python train.py --num_attention_heads=10 --norm="layernorm" --tie_word_embeddings=true --init="normal" --init_std_up=0.0246 --beta1=0.9 --lr_head=0.00552 --max_grad_norm=1.0 --max_seq_len=512 --dataset="wikipedia_en"
Each number is 200 + 30 x the weight over the matrix's rms, rounded and kept within 0 to 999. Layers, rows and columns count from 0.

# layer 8 MLP down (transposed), 2560x640, rms 0.0431, rows 1162-1216, columns 0-63
178,184,208,243,182,175,276,142,185,193,209,228,187,196,190,177,144,174,236,232,197,258,190,226,204,180,173,200,185,180,208,179,205,190,168,151,209,155,159,209,188,218,202,191,201,200,254,186,194,165,193,242,162,205,185,183,232,152,172,196,197,166,183,208
120,205,220,220,217,175,216,224,233,202,225,196,210,136,244,221,196,217,122,232,181,215,190,183,204,233,205,181,221,257,199,132,189,154,260,195,280,126,174,224,272,226,162,220,264,238,232,205,184,246,197,168,192,198,205,183,201,177,144,216,265,184,192,231
260,154,169,209,170,204,174,215,216,234,226,218,180,186,167,187,183,204,175,195,184,226,175,199,236,239,227,169,180,233,158,205,202,215,229,228,178,206,207,184,185,211,148,180,226,191,220,175,200,241,219,176,186,233,165,184,213,217,230,237,226,178,174,174
172,145,233,129,212,144,261,261,226,146,231,185,195,186,185,281,156,199,226,263,217,167,200,192,221,224,187,215,194,247,115,190,214,195,199,266,181,213,167,147,228,175,164,248,216,174,191,172,219,267,224,173,194,239,182,195,189,183,192,216,188,164,175,186
188,195,183,187,212,208,178,179,208,198,188,173,194,159,167,195,221,231,171,181,212,197,167,217,274,203,253,188,202,222,242,186,191,170,190,202,173,222,209,173,239,219,169,188,195,207,202,190,186,218,223,208,232,172,190,176,222,247,190,202,207,214,206,180
167,183,209,196,196,206,203,192,212,167,241,223,226,185,197,183,164,224,248,174,201,177,199,219,241,215,215,169,219,228,238,174,190,163,253,211,242,202,205,225,191,247,200,197,222,172,202,202,143,193,204,241,240,162,161,193,251,244,179,201,203,175,202,240
132,157,241,192,160,215,206,224,215,171,229,212,190,225,149,204,219,195,207,92,203,206,207,213,176,206,250,169,245,191,207,209,259,159,219,234,193,216,144,225,173,237,195,205,164,148,224,214,157,214,146,169,162,240,111,183,195,214,206,200,214,224,235,260
244,150,210,209,214,193,217,186,139,200,235,192,210,208,162,174,194,186,190,181,150,168,258,230,138,207,200,170,240,183,189,185,214,200,212,239,243,175,260,176,190,231,225,200,215,181,172,177,179,199,243,184,171,201,200,227,190,187,223,273,234,175,219,223
161,174,231,175,239,165,260,222,173,237,187,134,190,165,215,222,171,184,211,271,197,199,193,186,223,197,204,203,186,190,191,148,174,252,170,174,171,195,170,199,193,209,208,241,153,213,184,194,186,200,171,190,269,256,135,222,166,220,217,167,212,185,190,200
151,202,224,228,240,191,224,221,226,207,177,227,217,186,198,218,183,201,164,142,193,221,196,226,215,275,231,219,222,189,270,219,194,213,176,221,182,153,213,221,199,221,171,196,184,187,226,167,161,204,204,224,205,201,221,234,194,173,186,181,211,203,190,208
189,229,213,168,244,225,159,230,241,206,223,164,220,195,222,206,181,241,169,212,212,213,203,162,131,203,192,191,213,250,233,203,157,191,226,181,149,226,211,250,163,212,210,168,202,194,209,246,229,202,169,233,195,190,194,191,178,211,236,176,232,154,207,191
183,235,198,162,207,197,191,196,189,240,224,241,191,196,191,239,220,174,166,271,172,227,159,146,214,186,235,184,191,302,210,156,199,171,191,227,225,183,211,107,220,156,260,163,229,244,229,232,196,193,195,187,106,177,179,238,200,169,221,205,221,228,185,262
195,179,252,239,202,165,209,199,175,229,200,244,244,175,172,195,226,206,191,254,263,178,204,188,271,207,264,231,213,234,207,186,220,192,111,145,108,266,166,245,187,158,229,205,168,209,198,186,218,180,194,257,202,224,187,213,179,191,178,178,174,216,221,247
194,214,213,181,187,187,199,195,172,168,184,198,198,166,214,198,237,202,193,237,193,226,179,214,197,234,227,212,267,204,237,168,192,228,228,190,198,190,168,220,158,178,215,183,232,143,243,183,258,199,216,172,221,264,238,196,200,161,206,178,208,225,165,213
231,205,217,189,188,203,192,210,194,205,170,175,226,157,250,231,160,217,208,249,223,175,231,183,149,204,235,165,166,276,243,170,217,229,279,209,180,244,188,262,260,124,208,255,200,235,168,225,200,262,248,123,160,230,212,188,239,148,207,225,177,203,185,192
223,136,175,192,172,244,218,264,226,272,149,161,223,233,159,189,205,189,184,147,196,175,223,185,187,171,225,178,204,146,195,220,198,215,229,173,205,195,176,164,228,149,116,185,218,234,214,182,213,167,174,268,164,236,213,201,230,187,209,240,232,171,229,233
243,234,145,228,154,204,242,188,215,246,201,164,198,180,228,195,229,183,204,176,202,181,203,198,216,187,187,181,180,244,187,145,165,178,197,189,182,215,166,214,197,203,242,188,144,238,210,184,158,221,266,235,175,189,202,174,189,197,252,185,219,241,168,150
209,222,203,189,290,256,188,212,161,213,182,181,156,249,205,232,157,199,200,205,196,169,224,222,182,216,199,225,169,181,191,197,185,210,189,191,225,205,195,196,175,228,194,160,189,176,178,185,209,165,192,196,179,176,250,212,204,228,189,189,193,173,238,197
229,198,218,215,148,222,208,218,163,180,176,183,247,185,210,201,185,215,204,178,217,228,196,220,181,179,168,125,198,213,207,201,227,188,226,225,157,188,211,191,194,196,193,190,199,202,199,197,203,184,243,165,186,203,194,178,165,208,202,173,175,168,195,187
261,182,176,257,187,208,147,214,202,213,169,171,180,164,173,244,185,233,214,145,169,225,221,139,216,178,189,183,209,152,230,209,200,190,223,193,198,217,231,216,217,174,162,240,199,270,216,244,229,183,187,196,253,173,114,181,195,219,221,215,204,221,216,191
210,194,188,199,220,181,179,206,170,200,202,245,220,228,212,175,152,203,176,169,182,176,213,251,230,182,217,195,216,164,221,174,220,218,241,226,154,179,161,228,197,203,200,247,197,175,183,205,223,129,217,206,195,244,150,174,132,170,210,193,162,192,187,160
216,186,207,198,189,194,213,140,186,245,212,200,236,167,229,186,228,187,240,233,216,230,131,226,242,197,219,223,204,220,187,185,219,161,216,152,205,138,239,225,180,215,230,236,172,176,159,180,196,208,200,186,195,154,212,217,182,213,148,261,207,215,195,199
203,168,205,207,196,194,237,179,260,168,247,163,259,161,271,206,198,210,148,191,190,186,154,210,238,211,183,163,214,170,172,243,153,251,149,234,193,189,201,190,203,157,224,208,190,196,168,233,203,229,203,247,226,156,237,225,233,186,188,184,216,190,169,166
185,250,171,192,164,211,176,214,212,247,179,194,206,165,170,198,180,165,109,194,212,216,199,162,227,226,172,175,181,265,225,204,246,255,176,211,188,211,221,147,241,216,213,170,215,158,207,244,217,181,229,179,214,222,206,177,167,179,211,214,261,206,212,174
208,193,207,178,207,209,167,180,232,203,172,197,134,171,190,185,145,210,186,188,203,192,170,203,241,165,190,257,184,219,177,215,218,201,173,197,192,242,243,215,171,166,199,158,148,189,196,181,228,201,182,228,206,154,178,217,184,264,204,181,164,215,180,198
243,199,219,247,200,194,204,209,149,219,252,209,222,198,168,180,144,216,167,167,233,197,139,220,234,187,190,194,208,250,188,283,200,217,228,151,181,229,251,223,212,196,198,187,254,174,216,210,215,164,214,183,182,164,205,199,225,186,199,209,176,176,205,202
254,168,196,182,130,207,134,174,169,218,246,142,212,181,186,173,142,203,248,177,140,194,223,199,209,209,219,191,211,242,224,219,240,222,249,241,206,171,199,159,169,201,224,191,213,216,208,229,138,226,191,176,198,209,226,203,237,199,262,215,203,197,194,232
199,158,207,191,146,167,230,181,174,194,180,181,160,203,213,199,209,203,174,189,176,251,193,208,197,161,215,213,179,188,229,197,223,200,137,257,198,202,240,191,185,206,167,217,174,190,247,211,173,199,183,196,213,184,205,191,181,220,202,208,186,194,177,218
172,172,183,202,187,228,215,194,161,173,176,197,241,227,175,206,159,174,189,222,228,192,189,205,174,181,160,193,189,179,191,209,190,151,247,198,188,204,234,204,181,199,192,161,193,201,213,140,202,205,203,174,226,211,198,202,211,248,250,221,195,209,227,210
184,166,141,187,146,210,150,209,221,192,172,214,186,195,179,191,240,237,187,119,228,188,248,211,200,223,202,190,200,195,175,246,207,162,209,193,229,213,208,225,227,241,212,211,193,164,119,207,246,209,212,180,166,165,165,233,188,217,208,212,230,198,236,161
229,226,213,182,210,117,155,184,242,221,194,195,226,232,176,188,182,210,189,182,228,210,203,185,245,225,164,198,228,234,216,221,189,254,182,172,175,171,154,212,192,200,173,160,177,219,247,248,182,195,149,189,156,186,188,167,213,218,206,208,187,158,220,161
246,166,195,186,173,165,260,172,259,221,228,197,242,199,178,220,157,215,205,173,179,179,175,217,265,269,223,172,191,188,258,254,202,200,186,195,157,198,192,216,184,156,208,206,134,161,256,157,169,236,206,240,188,214,259,238,233,155,154,162,188,189,220,157
196,207,221,256,219,204,147,145,198,221,209,179,230,197,231,230,217,142,198,187,218,189,158,191,195,206,149,211,218,211,185,175,177,220,236,204,248,211,212,181,183,195,154,203,198,203,233,198,215,224,212,188,208,142,165,171,153,218,205,266,206,180,195,207
139,248,220,160,227,144,168,175,226,209,268,183,215,174,195,206,216,212,164,209,194,217,181,266,164,248,278,190,173,157,245,202,168,198,271,176,175,228,173,156,193,171,241,153,236,191,237,189,205,251,210,147,163,262,175,206,207,193,194,253,189,209,205,210
260,200,181,190,185,196,176,195,193,221,226,221,221,255,210,250,172,189,178,180,221,190,162,198,238,200,167,234,202,214,211,190,165,182,182,167,185,178,226,166,239,201,164,197,212,200,233,216,222,249,208,192,256,188,170,216,206,221,187,170,199,235,155,211
190,205,138,219,189,202,157,227,200,212,222,228,247,158,159,192,182,132,210,189,193,133,203,170,225,217,150,179,202,198,195,265,176,178,217,133,214,199,215,201,165,171,241,199,239,196,206,202,192,182,197,187,234,206,253,199,168,223,224,242,218,131,171,173
200,182,186,203,221,183,196,185,168,210,158,188,253,118,188,196,184,198,217,203,171,206,234,234,194,257,186,216,213,190,172,243,164,194,199,202,183,158,215,195,212,189,172,188,222,239,198,185,140,197,192,201,203,182,199,178,165,182,261,191,203,186,219,164
210,197,178,198,226,204,159,171,152,180,214,186,208,180,183,199,174,182,189,219,174,180,224,235,191,201,212,182,230,181,211,194,186,187,212,197,171,222,173,247,207,235,233,189,208,186,205,180,161,231,242,196,223,172,205,202,229,243,191,217,187,190,240,189
169,207,222,208,170,175,219,177,179,239,262,178,222,184,250,145,187,220,195,247,237,250,184,218,182,179,178,198,175,206,229,200,183,192,199,192,211,195,206,195,237,224,172,275,205,248,251,233,220,224,120,171,153,221,188,225,184,162,207,204,250,230,162,231
190,203,169,245,237,215,194,184,170,220,201,192,219,173,248,241,172,169,179,179,178,188,154,254,153,206,260,127,192,180,171,222,192,171,149,222,150,228,231,235,162,202,203,205,224,235,167,183,183,252,187,189,208,164,272,212,199,204,197,232,233,184,228,191
196,164,252,229,242,197,232,199,175,184,213,111,233,164,184,241,163,218,186,191,213,168,204,168,204,205,174,237,214,221,211,177,229,229,123,208,171,180,222,164,134,214,154,188,196,196,200,203,217,164,194,230,223,170,133,177,164,191,210,189,188,180,202,180
245,180,217,163,244,195,194,240,220,184,197,212,240,178,156,207,176,198,260,200,180,209,228,209,177,189,232,185,199,185,197,197,217,180,212,216,195,182,181,233,161,184,229,192,145,220,209,239,173,200,227,213,120,145,193,232,197,222,194,198,205,195,194,155
194,184,205,209,174,216,252,193,194,172,199,203,167,160,189,221,149,209,145,167,225,145,168,233,219,216,147,177,144,239,178,194,179,198,233,202,166,205,205,133,169,202,241,195,203,222,223,227,196,288,236,249,179,237,210,195,155,201,219,243,223,203,193,194
269,241,181,152,165,219,149,226,160,115,254,204,191,223,231,162,136,228,166,186,236,182,177,222,213,151,192,190,180,256,147,164,170,153,235,214,214,154,153,168,174,227,225,204,152,166,152,194,209,167,209,137,194,210,230,190,228,205,206,242,246,190,189,210
189,197,157,214,216,170,196,250,199,190,204,220,183,160,135,185,210,192,220,215,196,232,168,182,182,171,154,206,187,199,139,208,207,189,187,210,208,191,162,205,212,224,224,205,177,217,199,198,248,213,228,210,142,202,226,196,224,183,174,204,212,214,207,196
202,130,170,123,203,259,175,202,172,223,194,226,275,260,233,232,230,153,194,208,221,175,196,185,209,209,169,249,156,240,221,210,199,212,217,177,154,143,216,231,216,208,228,172,174,179,226,167,200,181,226,169,159,198,196,218,210,250,226,229,163,205,164,246
155,286,239,169,241,170,217,204,210,255,236,195,151,250,193,177,178,170,166,255,178,228,182,146,228,150,187,191,202,180,294,189,196,206,158,181,163,199,147,244,265,236,250,161,197,183,202,227,229,203,171,262,238,239,197,208,190,168,213,232,174,186,206,170
186,171,170,275,158,236,189,224,204,205,159,217,201,181,169,193,200,197,197,210,234,181,209,220,212,171,200,194,196,224,141,145,160,209,273,173,165,172,213,208,242,160,217,209,232,228,267,235,180,193,237,217,198,204,256,265,207,224,221,211,236,210,220,158
274,243,210,194,217,228,179,234,146,199,178,245,220,286,157,167,169,211,206,133,203,216,245,205,182,201,230,234,166,180,181,198,186,173,199,181,173,196,262,212,185,141,204,190,208,215,201,204,207,182,169,174,149,178,206,199,186,200,208,230,232,164,185,174
195,146,211,251,160,224,192,238,131,188,199,136,176,242,157,218,210,179,172,221,180,173,224,174,142,219,186,231,202,280,225,157,243,226,239,187,191,235,167,196,247,128,161,184,216,190,192,191,224,227,191,180,213,185,189,190,217,248,221,219,210,219,196,242
188,229,213,205,258,210,216,219,187,188,241,170,160,217,201,186,222,188,249,202,195,167,189,177,208,200,226,234,250,179,211,184,208,234,215,193,201,177,218,170,216,208,238,174,245,181,253,243,186,193,189,176,160,218,199,205,214,193,166,202,181,187,171,199
125,202,182,173,228,164,159,196,265,242,198,189,177,245,167,169,187,166,191,133,183,208,240,200,178,179,176,171,214,179,233,249,193,191,187,196,172,135,185,179,202,174,157,208,189,163,224,147,178,235,238,231,195,167,204,221,191,240,202,197,157,175,229,249
170,185,186,157,231,192,186,249,178,257,200,212,206,194,227,206,157,220,137,158,187,228,221,203,246,205,183,178,174,201,191,192,185,222,194,213,199,210,187,211,163,179,195,151,214,235,228,188,195,216,208,217,245,208,215,188,201,246,256,176,176,175,203,251
243,202,164,207,247,207,196,208,173,213,228,157,200,187,175,171,146,249,212,141,188,168,201,213,199,189,211,142,236,266,247,278,199,213,221,201,243,234,234,238,237,261,159,252,166,234,199,149,140,180,189,173,158,217,193,213,172,227,216,145,253,224,159,251
237,233,167,165,213,192,197,210,195,192,124,179,211,203,229,190,226,203,197,219,195,187,166,187,146,203,150,251,240,230,225,206,208,209,202,222,183,154,203,210,221,196,148,193,201,174,115,205,189,160,205,236,228,206,236,139,183,225,208,226,222,226,241,143
# layer 8 MLP up, 2560x640, rms 0.0431, rows 1163-1216, columns 0-63
229,177,227,185,134,203,186,229,190,235,189,168,272,218,208,156,207,149,188,192,188,215,203,197,167,183,238,195,186,137,183,238,224,215,125,143,210,172,222,205,204,208,270,208,197,208,238,255,164,182,222,218,198,156,236,190,227,156,156,226,201,209,185,196
153,214,207,181,238,212,213,198,181,163,193,257,197,243,252,235,192,195,223,235,175,238,194,226,189,229,217,220,227,208,210,226,204,197,170,142,198,167,224,187,209,188,194,207,160,213,204,205,180,211,164,243,167,125,222,210,154,190,162,174,178,176,219,263
175,200,148,189,203,210,204,273,208,255,230,204,219,220,184,213,207,105,195,215,225,185,201,203,216,196,169,213,224,209,191,193,217,188,147,210,181,185,159,198,199,128,209,207,195,223,166,174,158,142,136,242,210,202,197,170,177,216,155,217,161,187,220,169
274,185,186,237,214,240,203,184,164,202,188,228,219,169,191,207,231,178,224,192,218,267,198,231,167,252,189,176,245,176,199,214,203,267,164,247,209,184,222,222,221,219,213,191,235,186,219,183,171,210,215,177,174,217,201,207,239,171,242,178,245,215,177,198
205,211,204,164,254,234,191,242,129,196,230,171,241,220,221,193,213,205,229,228,189,167,257,177,220,189,173,189,193,236,166,195,219,210,208,197,217,169,220,216,212,203,226,208,200,205,197,197,243,253,217,163,221,204,247,126,193,170,181,212,210,222,171,182
258,203,254,215,221,205,216,167,134,151,191,250,227,175,177,189,235,224,186,212,200,164,150,199,203,209,175,138,218,209,165,241,197,190,186,200,176,251,175,197,220,224,228,246,220,279,233,211,251,170,185,207,156,161,190,187,216,166,170,215,191,256,203,192
196,178,281,190,214,215,132,167,202,187,182,220,180,285,175,219,205,153,204,162,198,185,195,215,107,200,179,218,207,155,184,235,230,189,238,194,220,222,223,217,169,184,201,226,172,191,202,191,215,174,161,148,178,167,236,183,212,167,211,207,189,186,226,232
199,223,158,226,167,208,187,194,189,225,212,243,220,184,208,186,210,195,215,192,134,215,193,226,172,211,235,209,228,212,226,202,222,180,209,189,216,226,215,203,192,194,192,226,171,191,187,188,214,262,191,204,165,221,206,169,189,195,220,179,181,217,212,195
238,237,199,208,188,185,181,229,173,170,207,180,172,184,226,185,207,176,232,209,181,199,243,155,207,193,193,175,192,179,169,204,241,238,207,168,219,195,243,220,236,189,222,188,214,194,158,204,245,198,184,160,203,231,210,204,199,185,217,189,201,209,176,190
186,250,232,252,239,226,187,193,153,210,176,213,139,235,153,192,236,177,239,204,251,246,209,171,187,180,185,217,212,188,186,187,196,224,232,153,221,181,219,151,206,257,231,232,239,211,168,166,140,190,154,120,168,233,219,185,143,205,214,221,181,200,185,174
191,150,158,236,210,241,219,224,211,213,188,211,197,208,227,183,151,159,176,216,222,182,187,237,195,222,160,220,212,133,141,217,204,228,202,232,117,225,165,181,281,164,216,153,183,190,209,225,206,218,268,212,199,196,182,188,177,148,204,120,223,205,173,155
232,168,235,218,234,190,203,234,241,166,211,244,226,240,208,215,104,188,208,219,158,177,190,231,225,203,179,188,232,249,150,212,173,199,118,203,196,203,228,215,248,212,176,211,233,182,138,187,196,228,185,150,171,185,244,173,268,152,208,190,182,179,200,176
136,155,203,220,248,232,210,232,221,250,251,212,261,191,221,181,167,182,190,170,217,202,176,168,160,223,182,239,178,162,193,239,197,209,207,203,202,194,204,153,228,193,179,180,166,222,264,214,208,191,197,196,232,146,164,142,178,185,206,156,220,152,248,194
173,219,221,233,236,245,160,194,203,177,164,229,236,219,170,211,147,137,174,195,223,204,176,217,212,212,217,208,189,207,203,160,213,156,227,194,224,215,184,144,163,252,168,233,265,195,197,188,202,210,228,210,199,132,161,210,235,141,202,177,227,196,183,168
196,219,177,194,182,193,226,170,165,189,151,239,213,216,158,278,190,172,195,210,203,209,190,145,193,280,241,247,217,153,187,103,168,218,238,206,158,231,257,172,200,207,236,211,179,197,162,159,192,214,207,225,164,243,188,236,156,187,213,183,198,199,265,174
196,239,234,187,194,201,208,256,191,219,191,259,182,254,184,258,185,203,212,182,178,178,159,137,194,173,174,215,162,163,194,178,201,218,234,184,189,181,188,229,176,218,207,220,263,136,213,230,197,178,195,114,156,226,174,235,203,192,174,179,221,182,249,230
129,193,229,107,202,156,172,219,138,171,130,272,232,195,220,268,188,210,157,226,155,212,278,193,193,203,234,207,240,151,128,203,177,211,146,187,175,160,285,141,140,192,184,177,208,149,202,160,188,163,133,137,161,265,271,244,214,204,155,186,185,196,213,160
157,192,168,199,199,176,192,196,205,200,256,205,170,199,166,194,205,176,179,220,211,203,215,182,183,208,228,232,218,203,186,194,187,230,188,211,235,235,238,200,230,174,234,202,221,167,186,190,222,164,158,194,196,241,193,198,204,209,205,188,194,176,197,194
169,129,249,187,207,263,133,195,190,194,147,264,199,196,162,210,193,117,165,220,195,222,194,217,200,190,206,222,221,160,240,211,229,208,228,275,144,183,232,111,205,179,231,254,198,162,140,196,225,221,271,260,183,191,218,219,220,224,224,242,219,186,178,233
156,227,231,179,172,224,180,204,158,188,196,159,174,234,218,195,231,192,209,245,203,258,178,200,229,187,155,232,221,190,178,188,211,190,205,224,160,171,216,185,206,215,206,187,159,255,236,185,165,183,247,148,213,251,169,165,212,229,229,191,214,211,167,226
217,193,214,180,218,235,198,183,191,191,153,196,195,180,207,213,163,207,183,169,205,279,209,155,165,225,230,223,196,198,180,211,225,189,189,213,180,196,228,212,230,257,215,169,207,194,223,257,247,183,197,154,171,186,208,215,204,152,186,181,210,199,204,185
124,180,231,194,214,217,186,248,195,226,218,224,136,180,190,238,166,221,189,201,198,193,241,203,194,193,223,212,231,118,201,218,213,209,231,213,196,250,218,160,217,229,202,206,207,173,151,171,173,171,253,165,164,199,238,172,193,203,134,219,153,218,187,239
187,194,213,164,162,234,168,188,212,182,166,216,203,218,186,203,181,183,214,213,174,214,210,207,200,190,220,146,226,206,207,178,192,198,228,242,194,213,213,209,158,185,199,206,222,193,199,181,185,205,216,155,139,207,229,176,229,172,211,153,177,224,194,212
213,171,220,167,226,181,217,224,193,220,176,195,219,298,234,178,229,196,237,180,204,235,204,142,204,233,194,230,216,181,210,162,228,161,200,188,234,183,216,211,195,227,245,225,240,185,199,167,212,233,227,183,190,208,243,236,214,245,205,178,186,177,172,216
169,208,213,202,186,205,153,261,143,224,166,200,218,217,186,263,217,186,219,217,186,214,217,203,187,183,177,196,179,172,254,195,247,175,227,185,200,191,183,206,188,164,178,219,144,172,220,213,174,158,152,210,172,162,212,188,244,174,208,177,235,193,220,236
225,202,234,206,226,210,128,188,181,196,217,241,169,218,148,167,245,196,206,210,195,198,236,168,226,212,307,213,236,192,249,182,186,273,215,223,166,216,206,181,252,267,166,173,199,170,183,203,187,237,146,182,142,236,221,155,217,165,261,234,249,195,176,211
217,185,194,176,217,261,150,191,235,193,205,226,230,204,189,216,213,194,205,209,212,134,190,188,207,231,192,220,218,207,171,207,214,149,259,176,191,227,206,206,210,180,207,201,193,201,153,198,212,234,244,201,230,207,209,201,219,187,188,195,223,204,211,203
150,258,245,247,215,185,220,223,219,228,196,256,160,227,199,161,220,197,224,206,187,191,200,202,177,211,251,214,210,207,174,106,253,222,237,187,195,214,198,212,175,198,226,294,129,181,223,216,242,194,162,243,231,214,196,191,212,192,182,171,207,170,165,200
183,210,235,215,121,175,196,187,108,236,172,173,215,199,190,205,244,217,137,206,229,167,169,156,167,170,174,185,239,193,251,188,222,190,187,195,145,272,193,220,184,202,214,201,139,185,187,283,165,205,233,199,168,153,225,265,204,197,215,218,217,219,203,200
238,240,195,245,187,212,213,219,141,182,214,165,162,221,179,159,209,170,232,200,191,205,183,240,182,172,160,214,193,178,167,185,181,202,200,230,215,193,178,206,190,169,200,194,219,191,222,230,227,241,208,199,201,245,193,213,234,209,245,231,229,201,222,191
150,190,177,246,206,194,199,206,214,217,201,215,171,223,161,161,196,220,211,200,182,198,236,193,193,270,219,192,276,186,238,169,186,201,190,234,139,175,237,240,226,186,193,219,201,162,202,224,189,251,135,182,233,202,181,236,165,166,195,223,196,180,208,145
222,188,186,203,250,207,241,163,189,159,176,220,184,212,137,221,176,207,164,198,141,251,251,208,219,228,239,188,189,262,231,229,258,182,259,209,195,184,236,212,227,203,199,191,169,163,223,251,199,185,179,232,197,180,213,207,170,156,178,185,187,153,203,232
167,233,139,230,160,245,173,204,226,216,196,235,215,235,238,227,199,164,256,239,204,236,235,187,167,180,277,208,244,210,158,197,237,175,123,212,249,172,196,271,198,234,170,220,239,136,183,233,175,237,168,199,171,187,184,184,155,211,212,186,190,145,221,146
152,225,234,247,246,187,206,232,207,213,211,226,229,280,193,168,162,242,217,172,139,205,196,200,165,170,186,182,196,204,237,177,259,240,205,189,206,196,137,193,250,188,277,197,211,186,223,197,202,301,273,170,146,203,228,224,164,165,179,169,182,186,136,183
210,211,205,180,159,218,234,178,184,215,175,236,127,240,174,190,165,206,169,214,221,185,204,208,220,214,197,201,246,212,212,119,232,205,160,225,164,142,183,170,202,206,178,158,205,209,206,199,175,242,191,250,180,206,207,226,154,195,227,117,238,234,201,218
172,240,202,202,183,244,173,195,230,207,260,220,159,292,202,253,174,195,171,196,215,179,210,163,218,197,219,200,228,210,202,186,227,174,209,135,218,207,229,253,193,194,175,213,188,203,200,220,242,191,201,232,223,203,159,194,266,179,181,204,201,213,171,209
195,231,193,163,207,180,234,188,184,214,178,192,215,202,198,215,192,243,210,206,191,188,162,201,175,196,218,216,192,197,215,202,207,180,205,173,214,220,207,204,145,200,194,190,163,190,193,212,214,170,181,175,210,218,155,235,143,195,199,206,223,218,205,256
178,151,209,203,207,201,194,192,224,203,201,239,210,220,214,195,220,169,238,221,192,229,167,201,183,182,184,213,205,191,188,242,180,240,190,216,211,189,207,249,277,208,269,187,181,188,231,137,189,226,209,187,163,198,232,232,158,198,193,172,199,179,239,182
188,199,237,163,165,220,200,213,178,182,196,211,196,185,232,178,227,226,208,201,238,224,244,160,192,190,167,198,232,163,172,212,168,203,204,216,233,164,204,146,249,158,191,162,207,150,206,180,261,152,218,178,226,183,186,177,165,228,174,217,174,181,165,189
231,225,174,211,248,233,226,216,249,193,173,130,177,180,182,219,220,207,205,199,193,222,196,146,184,226,209,177,117,191,191,192,177,156,184,194,216,204,152,220,226,143,215,171,224,185,196,189,187,189,155,151,200,213,159,164,245,177,183,233,178,167,206,217
215,193,228,180,230,191,148,194,207,200,172,241,226,195,195,185,242,226,175,234,155,252,158,188,220,225,172,186,195,198,172,223,161,174,202,180,199,179,185,169,233,223,202,193,224,166,165,199,235,232,168,191,215,222,190,184,212,130,183,247,233,200,197,188
231,193,183,227,223,213,169,166,110,218,217,228,194,151,251,205,225,255,163,212,245,208,202,163,174,263,141,198,258,207,223,209,247,213,275,113,205,191,180,221,239,259,190,179,186,162,232,224,186,191,265,167,237,207,192,225,202,171,224,206,177,177,186,242
195,216,170,217,204,223,206,217,136,216,223,171,211,286,214,282,194,201,161,210,139,173,193,164,171,233,121,190,236,142,205,145,203,187,197,238,145,183,185,225,161,212,212,201,176,189,252,196,210,186,250,172,175,226,215,178,184,196,215,235,151,268,209,196
172,205,250,190,197,184,217,175,198,213,194,206,166,193,240,213,200,148,195,216,227,227,249,192,225,268,278,160,176,183,250,205,184,200,197,223,200,198,175,213,188,233,223,245,213,156,160,196,194,223,208,177,237,214,205,241,177,181,234,226,201,148,165,177
186,239,219,178,208,218,190,215,202,202,163,148,134,301,187,195,205,173,173,231,199,187,210,205,209,184,189,167,204,229,185,199,198,201,255,222,215,193,241,180,223,214,169,193,229,216,139,197,200,219,205,188,160,218,207,217,232,185,203,190,183,203,200,238
209,170,175,221,211,191,251,221,235,215,188,205,223,173,201,198,188,145,250,170,204,183,195,219,170,200,194,260,206,217,171,161,188,212,195,193,221,194,179,185,182,156,204,226,188,156,223,194,188,199,202,191,165,202,238,242,188,211,159,211,220,129,167,187
233,161,186,202,238,204,215,208,202,204,194,199,252,207,184,183,214,201,213,192,172,221,187,197,178,190,193,208,232,185,200,218,267,229,245,205,122,213,179,163,254,196,206,246,231,162,180,205,163,238,244,182,197,192,227,180,184,215,194,139,167,207,253,235
232,193,194,184,244,184,193,261,252,184,188,192,200,204,169,202,237,172,166,198,198,203,191,187,174,166,186,203,232,270,205,175,229,241,239,241,198,225,182,190,236,181,222,220,195,219,222,268,200,190,224,176,207,202,219,228,235,161,161,193,210,174,240,196
215,215,225,206,258,182,223,226,236,261,191,223,205,168,198,277,215,192,216,205,189,209,193,182,194,150,174,187,141,202,200,211,208,200,180,226,258,192,152,213,201,195,246,217,211,193,170,255,148,209,240,206,123,215,278,194,210,191,229,222,168,182,207,165
155,166,212,162,159,208,172,148,177,228,198,262,200,199,194,223,192,204,135,202,211,224,236,232,182,226,214,174,185,209,172,215,195,150,155,197,190,190,178,252,183,180,216,212,164,200,174,185,202,221,252,246,218,180,190,208,183,192,211,185,194,213,216,203
212,179,192,213,227,181,195,189,145,158,203,178,192,211,153,252,185,172,265,183,201,221,184,193,240,242,200,189,226,160,164,223,193,223,208,172,190,233,132,178,182,277,201,212,225,190,195,214,210,230,227,185,210,253,229,192,171,226,231,112,151,231,185,203
203,203,169,228,183,205,192,175,249,216,200,202,200,227,206,185,185,217,203,223,206,186,191,201,187,190,234,203,194,248,197,154,192,204,184,174,164,203,216,192,212,179,227,187,189,166,229,261,219,200,207,187,195,218,180,167,211,188,172,183,218,224,192,194
205,226,163,180,239,287,211,261,215,224,215,219,141,216,206,219,206,240,203,223,134,175,211,171,166,201,212,189,303,222,242,235,229,221,176,193,245,212,196,207,217,206,218,219,182,211,201,209,128,204,190,162,182,158,137,176,186,173,209,167,168,171,181,203
218,203,166,215,178,174,259,139,174,268,229,267,228,223,238,232,196,206,257,233,135,182,164,176,196,210,173,181,193,171,200,162,221,219,176,198,162,190,206,168,202,184,250,221,180,205,201,203,192,222,131,150,212,202,152,238,239,203,206,242,231,198,214,222